Weights of a small GPT-style language model, trained from scratch on English Wikipedia.
Architecture: rotary positions, biases on query, key and value, normalized values.
Training: a variant of Muon for these matrices, 430M tokens.
Each number is 128 + 24 x the weight over the matrix's rms, rounded and kept within 0 to 255. Layers, rows and columns count from 0.

# layer 5 MLP down (transposed), 1536x512, rms 0.0877, rows 868-920, columns 64-127
[[172 150 123 121 128 152 120 131 176 112 133 181 105 100 126 148 113 142 115 128 103 123 116  88  95 163  93  97 115 125 112 138 141 124 105 139 113 133 104 141 157  82 159 118 108 136 131 174 125 142 107 132 105 135  96 137 142 136 123 140 148 189 143 162]
 [130  84 113 131  91 152 176 106 142 110  81 138 167  62 129 170 146  74 106 152 133 102 119 117 115 121  93 129  97 103 142 172 137 114 106 130 139 182  94 135 137 208 136 141  92 111  76 151 174 148  90 157 159 107 126 143  79 117 122 143 165 120 135 138]
 [145 124 140 104 111 115 135 109 136 141 143 141 128 108  84 162  87  98 144 162  99 130 188 128  92 143  86 102 100  86 109 138 121 149 137 130 121 111 167 107 150 159 113 156 103  97  88 109 107 134 108 124  95 101 145 187  77 162 120 100 165 193  95 101]
 [106 128 127 166 138 161 161 121 116 115 120 107 134 146 119 109 156 109 100 190 103  95 140 125 167 125 147 128 113  88 145 135 149 130 137 126 141 123 156 164 119 139 181 163 149 167 121 115  96 139  96 127 123 108 112  43  92  67 102  48 142 170 147 137]
 [121 159  96 126 163 110  94 109 148  81  96 141 132 123 142 121 113 128 146 142 178 172 120  94 156 122 150 138 128 163 115 126 123 128  99 111 132 141 132  98 112 161 109 143 134 135 124 131 123 130 139 124 116 123  97 125 176 115 132 123 161 113 163  91]
 [157 134 119 122 129 127 149 161 153 179 118 120  95 121 162 128 181 125 100  89 136 158 118 157 126 113 108 137 134 133 137 137 110  83 141 164 178 140 152 117 118 128 116 104  87  97 120 129 129 138 114 147 134 137 173 187  94 123 123 112 129 129 137 174]
 [154  91  87 136 126 133 108 142 148 149 125 163 129 111  97 149  95 130 135 138 121 161  84 176 132  92 135 131 160 100 120 147 163 149 124  91 154 133 103 112 124  51  91 106 111 166 127  87 110 141  93 147 118 154 136 133 126 113 143 112 133 126 117 133]
 [136 175  84 183 136 129  91  93  94 127 114 131 150 139 111 137  97 156 157 114  37 118 155  97 162  66 116 113 165 113 124 137 107 124 148  92 147 129 102  87 159 117 103 151 126 157 146  99 128 130 142 138 157 124 102 104 155 137 159 158 106 134 126 115]
 [130 146 193 144 115 104 128 127 147 138 125 155 131 141 147 107 105 121 138 122 143 139 135 132 126 107 160 115 135  99 147 167 115 128 143 171 117  97 120 131 151 103 158 130 128 123  95 139 121 116  74 124 132 122 159 132 119 135 124 128 126 111 161 143]
 [159 132  92 108 148 136 114 110  99 146 118 134 131 162 124 138 127 156 142  88  91 182 118 119 109 165 106 120 138 121 143 105 133 137 168 158  99 133 143 105 120 123  88 146 101 109 132 127 115 115 106  98 113 113 113 147 163 138 152 149  77 124 107 121]
 [108 127 112 155 137 107 154 168 125  86  90 138 100 139 115 164 138 128 165 100 147 189 156  77 122 110 130  73 144 117 139 146 139 122 140  75 120 118 176 112 141 122 182 113  90 116 131 145 130 135 113 132  99 147 109 134 153 119 129 142 139 105 165  93]
 [145 140  96 114 144 133 115 177 123 106 130 161  97 168 123 153 128 116 130 119 128 131 131 131 134 120 116 113  92 123 124 101 109  87 127 163 122 101 129 152 118 116 130 124 119 156 100 108  92 138 122 142  89 129 164 146  88 161 152 122 134 124 157 101]
 [188 174 132 136 132 142 155 180 152 101 160 129 102 155  99 132 137 141 173 182 130 106 133 141 113 169 111 108 126 180 100 128 100 104 122 155 143 135 128 135 120 153 139 101 113  99 128 127 159 172 149 145  91 131  91 110 132 120 119 146  84 156 125  99]
 [145 107 164 118 134 123 112 122 135 123  57 123 165 186 164 108 114 108 164 121 133 159 147 136 132 103  71  99 154  75 131 143 151 186 144 134 141 132 116 131 165 126 137 128 142 130 132 174 113 101 105 136 144 130 114 149  94  93 167 139 147  80 106 128]
 [105 128 101 109 113 136 143 122 158 166 148 155 166 131 145 133 144 121 131 145  87 120 125 146 127 112 162 147 131 138 133 149 109 143 160 171 132 131 104 121 157 142 166 114 127 119 134 167 119 105 104 173 100 118 141 161 125 129 152 128 105 101 126  98]
 [108  98 157 114 144 132 130 107  99 175 136 170 108 129 120 104 123 128 123 133 128 190 189 144 143 135 146 148 147 142 102 148  91 124 135 129 137 149 177 137 147 148 136 148 161 135 100 140 133 135 135 187 151 126 103 138 140 142 132 126 166  94 176 119]
 [142  92 141 159 158 128 145 153 141 101 103 166 126 112 135 156 135 115 135 112 140 164 106 113 120 113  88 167 155 173  84 164 164 120 122 171 147 139 111 127  94 116 136 105 144 127 110 149 100 111  91 106 135 145  88 167 101 101 110 123  89 155  83  75]
 [ 86 146 151 107 135 120 113 112 137 116 180 134 123 124  77 124 134 103 122 176 157 123 125 120  97  99 150 138 132 146 137 135 134 120 140 116 124 108 159 115 137 120 145 141 139 134 120 135 133 161 117 145 126 112 127 112  97 121 123  96 138  75 125 107]
 [105 184 114 118 174 153 126 119 150 133 117 143 140 141 160 143 112 125 131 154 152  96 142 144 147 126 136 110 127 126 142 136 135 151 157 118 134 144 110 130 137 147 115 108 185 121 122 125 128 120 125 116 117 147 125 164 124 135 138  99 124 126 141 111]
 [152 134 141  94 169 145 117 128 139 161 137 185 106 155  93  84 116 155 147  92  73 118 120 143 164 139 140 137 125 106 116 149 105 145 110 125 183 109 145 167 122  88  99 118 136 152 126 116 165 151 112 133 123 171 182 147 137 119 169 133 126 142 130 101]
 [124 133 146 110 139 114 125 156 131 139 136 130 125  87 101 151 117  79  83  92 113 107 108 147 148 131 161 142 135  56 127 145 145 122 131 123 162 133 109 117  91 139 131 126 143 159 137 128 127 178 144 139 127 126 152 118  92 174 123 127 121 172  82 122]
 [ 94 128  87 133 157 151 137 138 161 139 121 105 120 135 106 141 120 137 139 103 151 175 118 116 129 130 105  81 104 142 152 133 143 152 144 146 139 114  94  90 105  97 144 118 122 105 107 146 117 144 155 145  97 146 109 139 127 129 167 164 115 104  99 131]
 [110 200 130 148 138 176 104 159 178 129 137 119 146 173 119 122 111 106 117 156 138 111 107 122 143 134 139 125 116 165  85 143 117 113 126 122 125 164 126 100 153 112 160 147  85 147 168 130 127 108 131 120 109 110  62  90 158 103  96  89  97 106 124 109]
 [124 132 102 154  87 159 101 120  87  95 134 116 126 144 147 148 142 149 168 147 159 142 109  81 117  96 125 113 116 125 150 127 163 144 101 149 133  97 109 125 117 146 103  95 176 109 105 205 101 101 100 132 132 105 100 136  93 131 137 133  97 134 130 101]
 [148 146 144 198 133 114 134  92 126 141 121 158 152 133  91 163 119 109 178 122 124 133 138 138 157 111 123 130 150  97 110 161 137 172 108 130 164 178 118  94 140 130 166 110 145 117 128 115 116 112 140 168 128 110 152 134 138 133 164 113 131 119 122  94]
 [151 124 122  96 129 119 157 155 104 140 163 130 126 149 173 129 133 127 129  79 154 153 154 125 139 139 122 109 154 130 119 118 104 169 135  94 164 126 113 133 128 112 152 145 133 153  95 114 115 136  99 130 116 151 106 121 132 106 145 150 113 106 115 129]
 [151 177 127 128 157 113 124 115 158 139 118 128 134 183 104 145  93 122 135 148 105 112 169 135  68 122 133 129  95 135 144 139 147 121  98 166 149 152 111 134 137 118 128 106 135 115 158 126 159  94  92 111 140 129 132 117 179 156 138 142  95  58 127 140]
 [115 105 113 118  96  77 140 120 113 124 106 134 110 114 139 120 112 149 124  92 132 115 124 130 100 170 102 142 111  73  79 148 143 105 141 111  80 128 154 131 135 121 160 146 133 111 171 106 103  87 136 166 105 114 150 106 127 168 146 161 118 142 128 118]
 [116 126 123 166 135 136 117 186 105 111 136 102 124 114 109 123 101 106 131 131 152 155 122 124 111 128 127 126 157 152 126 116 102 152 135 124 147 106 142 117  77 105 153 141 105 179  80 102 153  90 169 116 102 146 107 129 114 156 142 118 108 151 107 108]
 [126 147 124 102 155 158 160 142 136 108 124 141 128  92 136 153 108 104 122 114 115 115 131 187 152 143 141 152 144 154 137 118 119  94 115 133 121 135 121 150 109 144 121 119 147 128 134 128 127 124 118 104 136 118 129  98 133 145 155 111 139 131 140 123]
 [143 147 106 169 161 146 137 102 115 108 134 107 102 104 112  99 154 154 114 120 157  92 118 119  88 135 133 116 182 122 165 125 125 156 115 116  99 136 153 100 158 121 153 154 118 115 134 107 126 130 135 137 101 130 121 143 136 169 170 100 109 135 146 134]
 [147 138 124 160 134 102 110 104 106 119 141 115  94 130 109 176 129  70 128 115 132 120 131 143  97 142 160 155 113  73 115 121 166 118 120 192 143 139 152 117 121 113 155 113  97 160 133 117 128 159 125 139 131 120 132 138  78 174 141 113 109 129 118 109]
 [123 134 132 125 143 132 120 149 132 136 131 161 138 138 151  96 141 134 160 143 119 146 223  86 119 154 120 125 160 195 138 108 159 177 101 158 101 122 158 114 144 126 141  73 161 108 127 119 150 117 110 193 105 106 147 133 107  80 168 171 139  70 139 130]
 [105 118 106 139 115 126 113  96 138 193 114 173 140 124 105 146 154 134 105 114 130 171  92  97 127 100 162  95 148 139 122 117 143 138  93 108 168 135 128 109 103 138 138 130 135 126 143 107 157 129 175 107 131 132  96 112 162  95 114 154 186 108 127 101]
 [137  98 126 172 137  96 120 167 158  82 130 139  97 114 132  87 144 165 116 175 111 170 159  84 123 167 148 124 126 117  97 122 151 131 177 139 135 162 131 100 121 117 179 145 155 115 130 131 141 154 148 135 111 132 104 187 127 157 113 129 139 107 138 145]
 [121 150 116 123 132 148 129 114 154 151 141 151  91 130 107 129 169 112 113 145 106 131 117  93 139 125 147 158 112 123 153 125 118 159 134 155 128 128 151 155 113 191 150 105 108 150  99 118 107 114 168 100 149 140 131 138 128  79 162 166 134 133 136 111]
 [108 152 126 116 135 162  93 129 168 124 159 167 135 166 169 116 130  92  85  42 136 111 115 114 123 161  81 140 147 129 118 103 149 112 137 157 128 177 130 107 147 134 106 125 135 107 145  94 115 104 132 165  91 129 169 147 135 111 146 150 116 144 120 126]
 [182 134 160 109 156 119 111 171  93 127 122  94 121 124 173 106  76  99 123 114  93 153 153 149 150 124 132 126 127 158 111 130 148 153 140 151 123 148 173 118 162 117 111 156 153 151 154 116 138 116 132 102 135 155 118  54 102  92 138 173  95  82 127 134]
 [177 146  67 134 129 136 129  87 119 153  96 112 172 142 114 132 171 125 152 140 124 124 129 152 151 137  97  94 138 112 126 112 139 129 116 109 119 164 125 142 120  88 152 131 128 126 136 105 100 162  65 127  68 130 141 153 101 133 161 147 127 134 145 176]
 [107 117 113 160 167 137 105 146 142 114 123  82 128 141 154 160 123 202 111 104 136 103 150  88 125 137 167 114 164 157 120 154 111 154 169 171 100 144 179 131 160 157 107 127 120 113 107 171 117 134 121 171 141 112 122 141 173 148 147 137 126 109 147 149]
 [122 171 124  66 127 134 131 145 103 109 140 139 107 159 151 119 167 114 112 126  86 115  76 168 110 146 130 148 125 120 185 157 128 117 105 138 102 100 110 127 112 111 144 157 104 126 128  96 108 183 110 151 153 155 115 124 130 131 169 113 120 124 126 123]
 [125 159 126 130 111 104 151 158 151  88 111 141 130 155 122 119 182  92 102 125 119 104  97  99 114 150 148 162 123 160 148 163 152  89 129 128 143  91 138 133 155 118 111 155 134 125 132 111 103 140 118 178 138  84 161 136 175  95 150 137 138 169  99 130]
 [101 148 105 122 101 170 132 122 186 106  92 118 118 132 139 171  90 179 136 120 136 124 139 138 113 116  93 159 117 105 134 112 144 172 164 185 128 107 137 121  89 128 130 171 116 127 171  86 131 152 109 123 126 156 124 102  82 129 163  79 133 147 137 132]
 [143 148 120 112 149 156 111 126 150 136 146 126  68 156 153 162 132 140 151 144 177  83 140 102  74 144 104  81 134 114 133  98 153 147  80 130 103 159 125 148 141  91 139 132 135  88 131 175 139 152 152 118 165  90 170  95 144 128 176 135 168 137 122 127]
 [105 162 105 136 101 141 146 145 107 168 137 152  79 116 162 144 116 180 124 140 149 155 101  65 169 153 127 123 144 137 142 165 120 132 145 139 161  81 160 103 147 143 153 127 160 123 134 123 100  87 110 122 163 172 137 119 131 132 159 116 118 163 140 149]
 [117 140 109 156 147 158 136 152 137 108  97 147 104 145 166 166 142 109 155 117 122 129  74 122 106 124 131 161 151 129 130 129 139 142 123 167 123 146 180 122 170  86 103 148 119 182  97 146 123 137 114 154 107  98 129 132 141  75 122 165 136 134 119 134]
 [110 154 110 143 157 137 152 176 192 121 206 127 150 119 109 129  84 155  99  88  79 103 124 128 160 149 112 125 140  79 112 107 112 146 153 125 108 128 107 134 137  87 128 114  94 194 154  92 118 115 141 135  99 192 102 129 114 117 110 149 113 117 123 131]
 [139 145  87 112 119 102 129 117 160 103 126 152 119 121 125 116 132 135 121 101 105 138 133 133 145 162 136 116 120 110 134 127 131 128 132 156 125 132 150 137 111 121 120  85 140 145 148 103 134 164 119 115 105 113  97 131 138 156  89 118 122 123 136 152]
 [136 108  79 155  90  72 127 164 185 112 139 206 114 164 109 159  82 118 148 100 132 132 125 112 185 121 148  84  89 130  79 149 144 167 152 161 144 172 120 122 137 163 161 167  81 120 170 142 110 124 156 110 159 119 102 158 145 151 109 135 139 128 125 160]
 [146 156 122 110 147  90 133 167 146 129 104 169  74 112 122 123 149 147 149 124 173 152  89 108 138 131 103 158 132 103 137 121 120 116 179 151 126 143 146 151 105 157 159 107 102 143 141 134 119 111 182 130 159 121 104 151 164 156 108 124 123  90 146 140]
 [116 137  66 140 118 149 115 111 124 123 144 149 153 127 104 158 111 118 134 121 105 146 141 112 121 161 110 142 142 150 132 162 122 106 116 108 159  77 111 142 110 156 120 130 127 128 103 140 144 138 135 131 202 149  84 102 171 116 124 114 137 134  76 134]
 [142 116 164 151 100  85 143 143 110 123 129 144 101  74 111 144 119 125 137 107 117 132 141 105 127 159 118 166 117 155  97 123 152 108 140 178 135 126 107 170 116 109 166 138 105 112 142 135 126 150 123 140 121 114 168 130 125 124 121 176 156 104 144 110]
 [119 106 121 156 110 166  97 160 153 154 117 150 151 151 116  91 167 131 152 151 130 121 173  94 111 136  96 149 150 158 172 111 120 156 130 136 137 134 163 105 100 145 121 143 161 189 137 141  86 139 142 131 127 118 107 154 188 119 147 115 127 100 149 118]]
# layer 5 MLP up, 1536x512, rms 0.0448, rows 869-920, columns 64-127
[[190 127 153 111  73 116  94  99 169 125  85 102 114  90 129 104  56  98 141  69 134 140 127  97 105 134 157 137 172 131 132 105 115 134 130 136 149 151 179 160 142 157 122 134 105 106 114  96 139 162 227 126 137 111 132 148  60 172 140 127  98 157 143 118]
 [105 139 136 140 117 130 111 127 130  68 132 107 144 131  89 133 106  85 153  72 127 145 113 144 146 136 152 162 138 123 113 113 128  90 107 105 159  69 112 136 145  90 167 128 143 120 149 116 155 130 130 120 103 152 114 181 109 130  64 142 153 106 105  83]
 [ 81 100 126  74 150 141 131  95 112 110 125 131 136 138 158 132 105 132 135  59 103 147 158  96 116  97 153 100 137 122 142 112 118 104 143 138 148 114  73 139 158 148 133 122 119 124 129 123 155 122 115 164  77 115 159 157 113 136 141 138  91 140 116 159]
 [123 118 130 117 155 129 138 112 154  64 113 126 112 104 110 124 166 187 126 116 139 128 140 115 125 125  92 131 118 132 158 119 138 166 134 115 132 110  97 106 158 131 123  94 105 151 139 106 108 115 128 155 131 126 150 128 130 112 128 112 143 134 142 130]
 [192 150 112 140 105 160 160 154 163 151 153 139 165 134 224 140  97 122 146 125 115 106 113 163 115 135 174 116 124  81 140  90 104 142 161 113 122 110 151 106 129 138 149 155  94 116 148 124  96 130 101 112  51  80 117 145 121 106 105 141 128  96 110 137]
 [126 117 158 132 121 110 146 137 148 143 152 177 122 135 188 150 148 165 140 168  60 131 119 134  81 102 110 130 131  91 110 102 135 165 125 161 132 101  55 159 132  84 134 112 154 149 116 164 132  93 167 125 182 184  79 120  81 144 127 128 154 122 148 105]
 [ 72 184 164 141  72 102 151 101 104 130 144  93 142 113 149 126 189 214 119 109 118 103 137 158 155 112 159 125 141 111 116 106 149 129 145 143  93 116  78 131 112 141 150 137  94 134 134 114 155 154 167 119 142 149 201 135 143 129 107 163 118 125  82 112]
 [151 140 131 103 121 154 109 124 140 150 139 120 107 127  96  89 158 132 129 102 108 143  77 145 139 123 121 108 129 115 136 111 121 131 147 129 133 118 175 128 133 123 152 123 140 148 155 101  97 133 121  89 183 159 150  82 135 119 153 108 111 108 117 147]
 [101 134 132 135 152 140 132 120 132 139 119 126 131 118 148 125 145 140 157  97 149 121 136 148 147  98 194 128 125 133 147 130 114 114 121 164 125 120 126 127 119 132 115 159  93 117 137 129 134 131 161 110 118 118 136 122 135 119 129 104 131 102 134 156]
 [ 87 133 115 103 129 161  69 201 142 190 129 136 122 138  97 128 192 104 141 142 158 151 132  96 101 109 104 151 121 168 155 103 122 146 141 140 127 124 130 107 109 109 142 113 123 138 152 153 153  84 144 102 224 128 127  97 114 158  95 135 149 118 156 130]
 [154 114 157 123 122 128  79 126  94 147 142 127 150 132 104 137  83 104 128 105 178 121 124 156 158 130 129 121 134 118 133 108 117 137 139  92 100 147  91 129 141 100 118  99 122 147  97 115 117 128 135 126 107 133 115  92 152 109 115 137 133 122 116 123]
 [138 111  93 138 159 144 168 134 141 117 145 145 165 127 137 166  92 167 153 109 158 155 135 112 150 125 152 152 132 137 137  80 118 131  91 131 128 115 130 110  72 151 132 166 131 134 141 111 143 158 182 111 102 143 127 125  81 144 119 119 109 139 150 142]
 [104 126 130 112 124 124 125 112 190 107 167 133 123 127 158 128 118 124 113 113 142 144  95  87 126 162 109  94 124 101 108 109 151 118 124  88 107 108 163 119 120 185 129  98 128  82 107 140 126  87 132 163 146 158 109 115 156 134 150 104 172  80 108 150]
 [154 129 145 121 123 127 122 113 141 108 110 115 119 132 135 136 125 147 151 124 115 125 126 125 125 119 169 129 120 136 138 106 118 134 133 125 137 108 136 123 125 114 117 119 119 107 118 121 131 125 151 100 140 148 160 116 144 107 118 139 113 109 136 119]
 [152 136 159 147 117 121 128 113 107 129 124 105 138 115 154 115 137 145 130 115 114 134 154 118 123 140 149 138 111  87 114 122 140 101 117 125 121 100 145 138 137 150  96 130 190 133 118 142 122 132 164 142  43 113 121 130 117 158 119  98 146 124 138 107]
 [154 128 135 130 145 131 188 133 128 120 146 106 119  83 112 161 116 102 111 166  70  88 118 115 162 149 109 112 143  91 138 136 139 162 125 116 106  97  53 141 153 134 141 161 153 120 147 127 124  87 170  84 144 145 116 108 105 122 114 115 148 188 128 109]
 [112 124 146 103 125 121 142 149 155 161 114 120 159 140 117 118 108  95 132  84 107 149 111 125 147 174 138 122 123 143 122 102 156 139 137 119 135 141 109 128 128 123 144 153 115 133 165 106 131 139 147 147 148 122 124 111 118 114 148 107 147 134 128 112]
 [136 120 149 141 115 126 155  98 120  96 130 124 129 140 147 140 128 114 135 123 137 119 140 122 164  95 110 141 107 136 128 126 133 123 132 122 114 121 120 138 114 111 149 129 114 162 132 117 120 117 140 132 146 131 128 108 149 130 154 111 129 140 128 128]
 [128  76  86 113 106 107  98 123 127 167 150  89 123 202 117 122  92 111 124 144 145 151 115  91 165  95  96 103 148 108 152 120 144 159 128 149 116 110 215 146 111 134 143 145 115 132 153 128 134 153 128 148  78 146 143  76 105 124 146 139 138 137 138  99]
 [129 113 116 119 104 117 180 165  75 136 140 151 114  90 131 139 141 150 100 138 130 126 143  73 118 103  90 126 121 160 147 103 135 124 139 152 135 128 166 143  96  99 136 147  97 133 169 141 153 126 153 136  99 144 143 119 153 114 116 140 130 114 109 157]
 [118 141 127 139 128 133 133 142 128 139 117 122 111 135 110 115 141 132 153 116 142 133 122 135 142 115 127 116 130 131 111 117 135 135 123 134 143 130 129 115 155 130 130 127 108 118 103 127 111 133 111 130 122 147  96 129 112 129 119 145 129 131 154 155]
 [119 135 128 118 156 168 195 148 132 115 119  98 134 128 133 147 126 132 154 114 120  99 140 141 121  84  87 150 162 171 134 145 138 138 114 141 120 143  97 133 105 119 104 191 127 169 122 125 107 142 190 142 142 161 127 171 111 164 111  98 106 116 132 156]
 [150 116 111  92 146 156 120 100 104  93 121 131 125 179 130 114 109 121 198 137 174  81 148 154 149 156 104 109 125 130  96 135 139 132 133  77 118 117 117  90 138  99 129 104  82 138 152 170 147 162 127 124 125 137 119  99 170  82 111 106 110  95 100 161]
 [ 90 117 136 142 116 123 167  95 150  81 144 136 116  91 104 116 158 111 164 142 120 122 106  80 113 121 158 168 117 115 192 105 123 140 141 136 153 120 120 134  98 132 190 133  94 156  81 122 129 129 171 161 118 147 112 128 163 117 126 138  91 161 157 156]
 [141 112 136 127 120 120 152 120 132 134 132 127 127 107 152 135 116 145 136 198 125 126 115 116 138 102 148 143 140 138 135 115 152 122 128 132 117 127 152 126 141 106 125 133 147 140 134 122 135 130 154 157 114 154 122 126 113 122 128 141 150 139 109 114]
 [126 129 158 118 108 157 130 105 117 106  89 137 164 140 143 160 134 149 162 120 127 108 110 123  93 131  85 201 126 142 115 135 128 136 131 107 169 135 123 114 151 117 109 131  79 144 133 173 140 103 132 141  96 112 126 122 140 140 133 109 113 174 123 105]
 [148  98 119 151 113 126 147 122 108 119 140 124  91 132  87 122 129 124 163 114 151 114 131 143 143 126 169 165 145 127 119 110 127 120 135 129 109  85 125 165 116 101 128 102 101 120 173 113 121 142 152 122 128 127 163 139 147 120  98 109 106 132 143 119]
 [ 92 119 118 151 120 125 109 102 121 137 131 134 117  98 122 126 118 109 157 113 133 135 138 143 137 110 132 162 122 118 118 133 157 149 122 149 152 105 182 126 109 137 119 117 179 130  96 154 131 130 113 111 112 103 150 122 130 124 160  95 163 183 115 137]
 [106 129 132 136 130 115 119 138 115 136 140 125 148 142 194 134 127 129 159 114 148 114 134  95 132 145 126 121 117 117 134  78 123 120 140 106 133 143 172 107 119 131 135 114 135 136 136 130 129 104  91 122 128 102 143  90 129 139 129 123 131 114 127 142]
 [130 100 139  97 148 144  86  97 125 190 119 125 124 108 173 135 130 163 109 106 162  97 118 183 148 114 104 132 156 118 144 140 108 159 164 162 130 104  95 115 129  91 152 124 104 118 158 109 153 122  97 150 110 161 141 159 135 131 117 116 128 155 139  98]
 [136 109 162 129 106 148 117 102 138 126 137 161  75 137 152  92 154 119 162  99 121  95 108 149 150  82 136 145  85 108 103 113  99 112  97 146 122  94 147  96  67 143 146 119 158  98  97 107 114 125 119 179 194 116 111 180 165 156 112 111  74  92 136 151]
 [145 148 107 132  68 132  71 147  64 159 105 155 116 123 156  80 181 108 108 124 151 160 149 152 161 113 116 141 121 133 115 140 100 137 112 101 146 102 117 145 104 125 102 139 151 131 170 130 102 101 127 108 143  91 140 114 180 157 132 133 118 129  73 126]
 [164 153 175 142 110 144 101 145 147 128 110 137 145 137 162 136 132 123 179 128 167 112  94 100 160 143  98  86 140 122 122 114 105 112 155  99 116 118 114 126 142 130 135 128 119 124 116 162 102 114 107  75 131 140 134 122  52  94 153 117 154 159 160 126]
 [155 126 175 105  70 138 140 132 133 132 124 152 122 120 118 129 126 149 125 192 111  81 155 148 148  64 157 115 100 118 133  92 137 141 143 106 146 132 140 120 144 157 103  91 117 138 113 118 112 139 127  71 129 182 150 103 107 128 128 112 141 128 140 126]
 [141 115 138 153 116 136 111 125 132 118 138 132 128 137 145 151 147 159 113 128 140 126 139 130 153 107 157 145 134 129 138 127 118 123 125 137 153 109 121 132 134 123 104 107  92 102 147 120 140 123 151 117 136 143 133  96 106 141 125 125 127 150 154 108]
 [154 106 138 158  92 129 132 134 110 161 157 111 129 146 111 120 123 122 160 178 148 116 126 185 127 159  88 117 130 100 107 162  98 121 145  94 135 101 132 146 122  75 121  84  85 136 106 138  91 138 119 174 197 150 129 134 167 124 147 144 147 127 152 121]
 [173 129 136 124 136 137 143 138 154 124 116 120 156 159 179 144  84 133  92 148 100 173 138 143  88  75 152 160 116 106 152  91 155 164 126 105 116 137 126 157 135 162  99 128 147 130 137 125 139 132 144 130 115 127 144 107 102 115 177 101 124  54 105 105]
 [ 85 154 152 124 146 157 126 193 141 130 123 124 160 125 166 123  79 152 138 120  91 123 111 141 121 107  64 124 145 142 128 109 138 114 118 120 136 148  86 159 101 122 161 125  93 125 110  91 116  93 205 154  97  94 121 133 127 106 110 129 162 115 123 112]
 [141 128 119 155 134 124 127 115 151 147 120 120 127 148 139 142 127 141 150 133 142 141 117 171 156 117 133 158 118 154 141 113 155 133 129 115 150 143 148 139 151 137 150 159 169 127 142 131 146 106 128 126 142 110 125 134 102 133 142 104 138 105 131 139]
 [100 138 148  96  77  79 125 123 130  92  96 112 108 126 136 153 116 143 125 123 119 121 113 147 140 122 138 159 137 121 109 108 147 132 117  89 125 125  90 114 113 130 160 127 121  76 121 125  99 171 142 156 184 140 151 106 106 105 129 122  85 139 123 139]
 [124 153 142 152 139 139 211 114 145  94 142 150 166 113 120 132 123 154 151  82 141 123 100 183 119 123 161 109 142  99 135 105 122 119 125 113 126  82  87 115 141 134 116 142 121 118 169  97 143 134  80 153 122 128 129 181 113 141 125 101 132 147 131 125]
 [118 127 114 131 129 123 135 152 121 200 112 131 103  99 121 121 153 166 115  92 141 119 107 140 183 162  87  97 110  90 142 124 174 162 118 146 152 107 125 120 126  81 111 132  84 175 109 123 126 102 117 177 143 102  85 120  98  87 150 104 133 127 153 137]
 [155 119 154 155 105  85 100 128 142 167 140 115 147 121 128 143  76 155 112 132  95 118 121 140 127 140 154 141  81  96 119 128 164 123 122 158 130 126  95 161  99 166 156 161 102 129 127 116  92 137  91 163 137 122 147 149 104 100 113 141 145 140 142 103]
 [119 104 102 143  80 154 109 102 107  87 146 164  91  92 107 133  93  99 117 159 132 110 139 107 127 165 152 133 105 150 140 104 138 158 144 146 117 113 125 141 146 136 134 123 112 120 128 107 128 110 138  96  90 147  82 126 155 139 161 100 107 147 121 130]
 [120 109 135 141 123 112  84  96 120 158 151 104 159 135 122 139 119 170 178 120 112 124 116 144 118 140  91  87 153 126 118 112 125 123 117 103 112 112 102 152 108 141 114 151 141  95 145 142 134 108  91  97  93 158 139 132 128 114 102 120  73 124 140 142]
 [ 95 131 159 116  63 128 114 140 105 135 150 152  95 118 152 135 155 126 117 152 179 151 118 158 112 140 108 188  88 110 148 128 127  86 140 104 119 109 143 184  81 107 145 131 135 112 103 136 162 159 108 115  93 175 119 134 127 103  90 112 120 126 141 122]
 [147 132 127 128 125 128 104 133 140 145 129  89 131 151 180 122 126 142 121 106 158 117 124 106 143 167 103  95 136 101 157 101 124 143 130 113 131 110 160 111 138 161 131 115 120  89 134 115 143 120 148 144 109 158 116 117 147 130 111 119 133 126 133 119]
 [137  97 167 158 148 113 149 115 117 148 135 143 108 147 121 101 148 133 143 140 137 131 138 182 131 122 170 141 134 114  99 140 172 167 110 117 127 116  67  97  92 105 147 127 189 160 106 132 103 120 160  60 122  87 125 136 126 133 126  64 146  88 120 147]
 [119 134 122 118 127 135  82 126 119  97 108 128 128 140 124 144 133 144 137 115 133 173 138 107 134  98 140 132 144 101 104  95 117 120 112 148 104 136 124 101  95 106 135 144 104 112 153 137 116 136 138 105 146 114 157 145 137 121 155 111 126 130 142 118]
 [ 86 115 125 158 132 120 108 133 129 146 135 178 124 154 103 164 138 148 128 147 132 159 149 101 141 128 116 145 107 125 119  89 136 142 133  83 113  90  89 153 149  80 151 105 178 128 140 128 113  82 120 117 140 115 140 122  71 106 146  81 136 111 120 141]
 [101 130 133 133 126 140 120 136 131 143 115 137 133 137 143 109 134 158 146 107 128 124 142 112 132  97 129 134 131 141 162 105 119 119 152 130 160 137 135 146 110 120  95 140 115 125 117 106 130 121 137 169 104 123 136 132 137 137 130 127 121 115 117 129]
 [118 124 123 129 144 102 211 169 104 120 160 149 141 126 108 127 184 153 153 117 162 130 130 118 103 108 129 155 100 135 124  91 122 118 114 117 120  94 139  95 143 159 118 115 125  46  89 122 151 136 100 113  94 190 163  76 152  94 136 138 159  83 159 128]]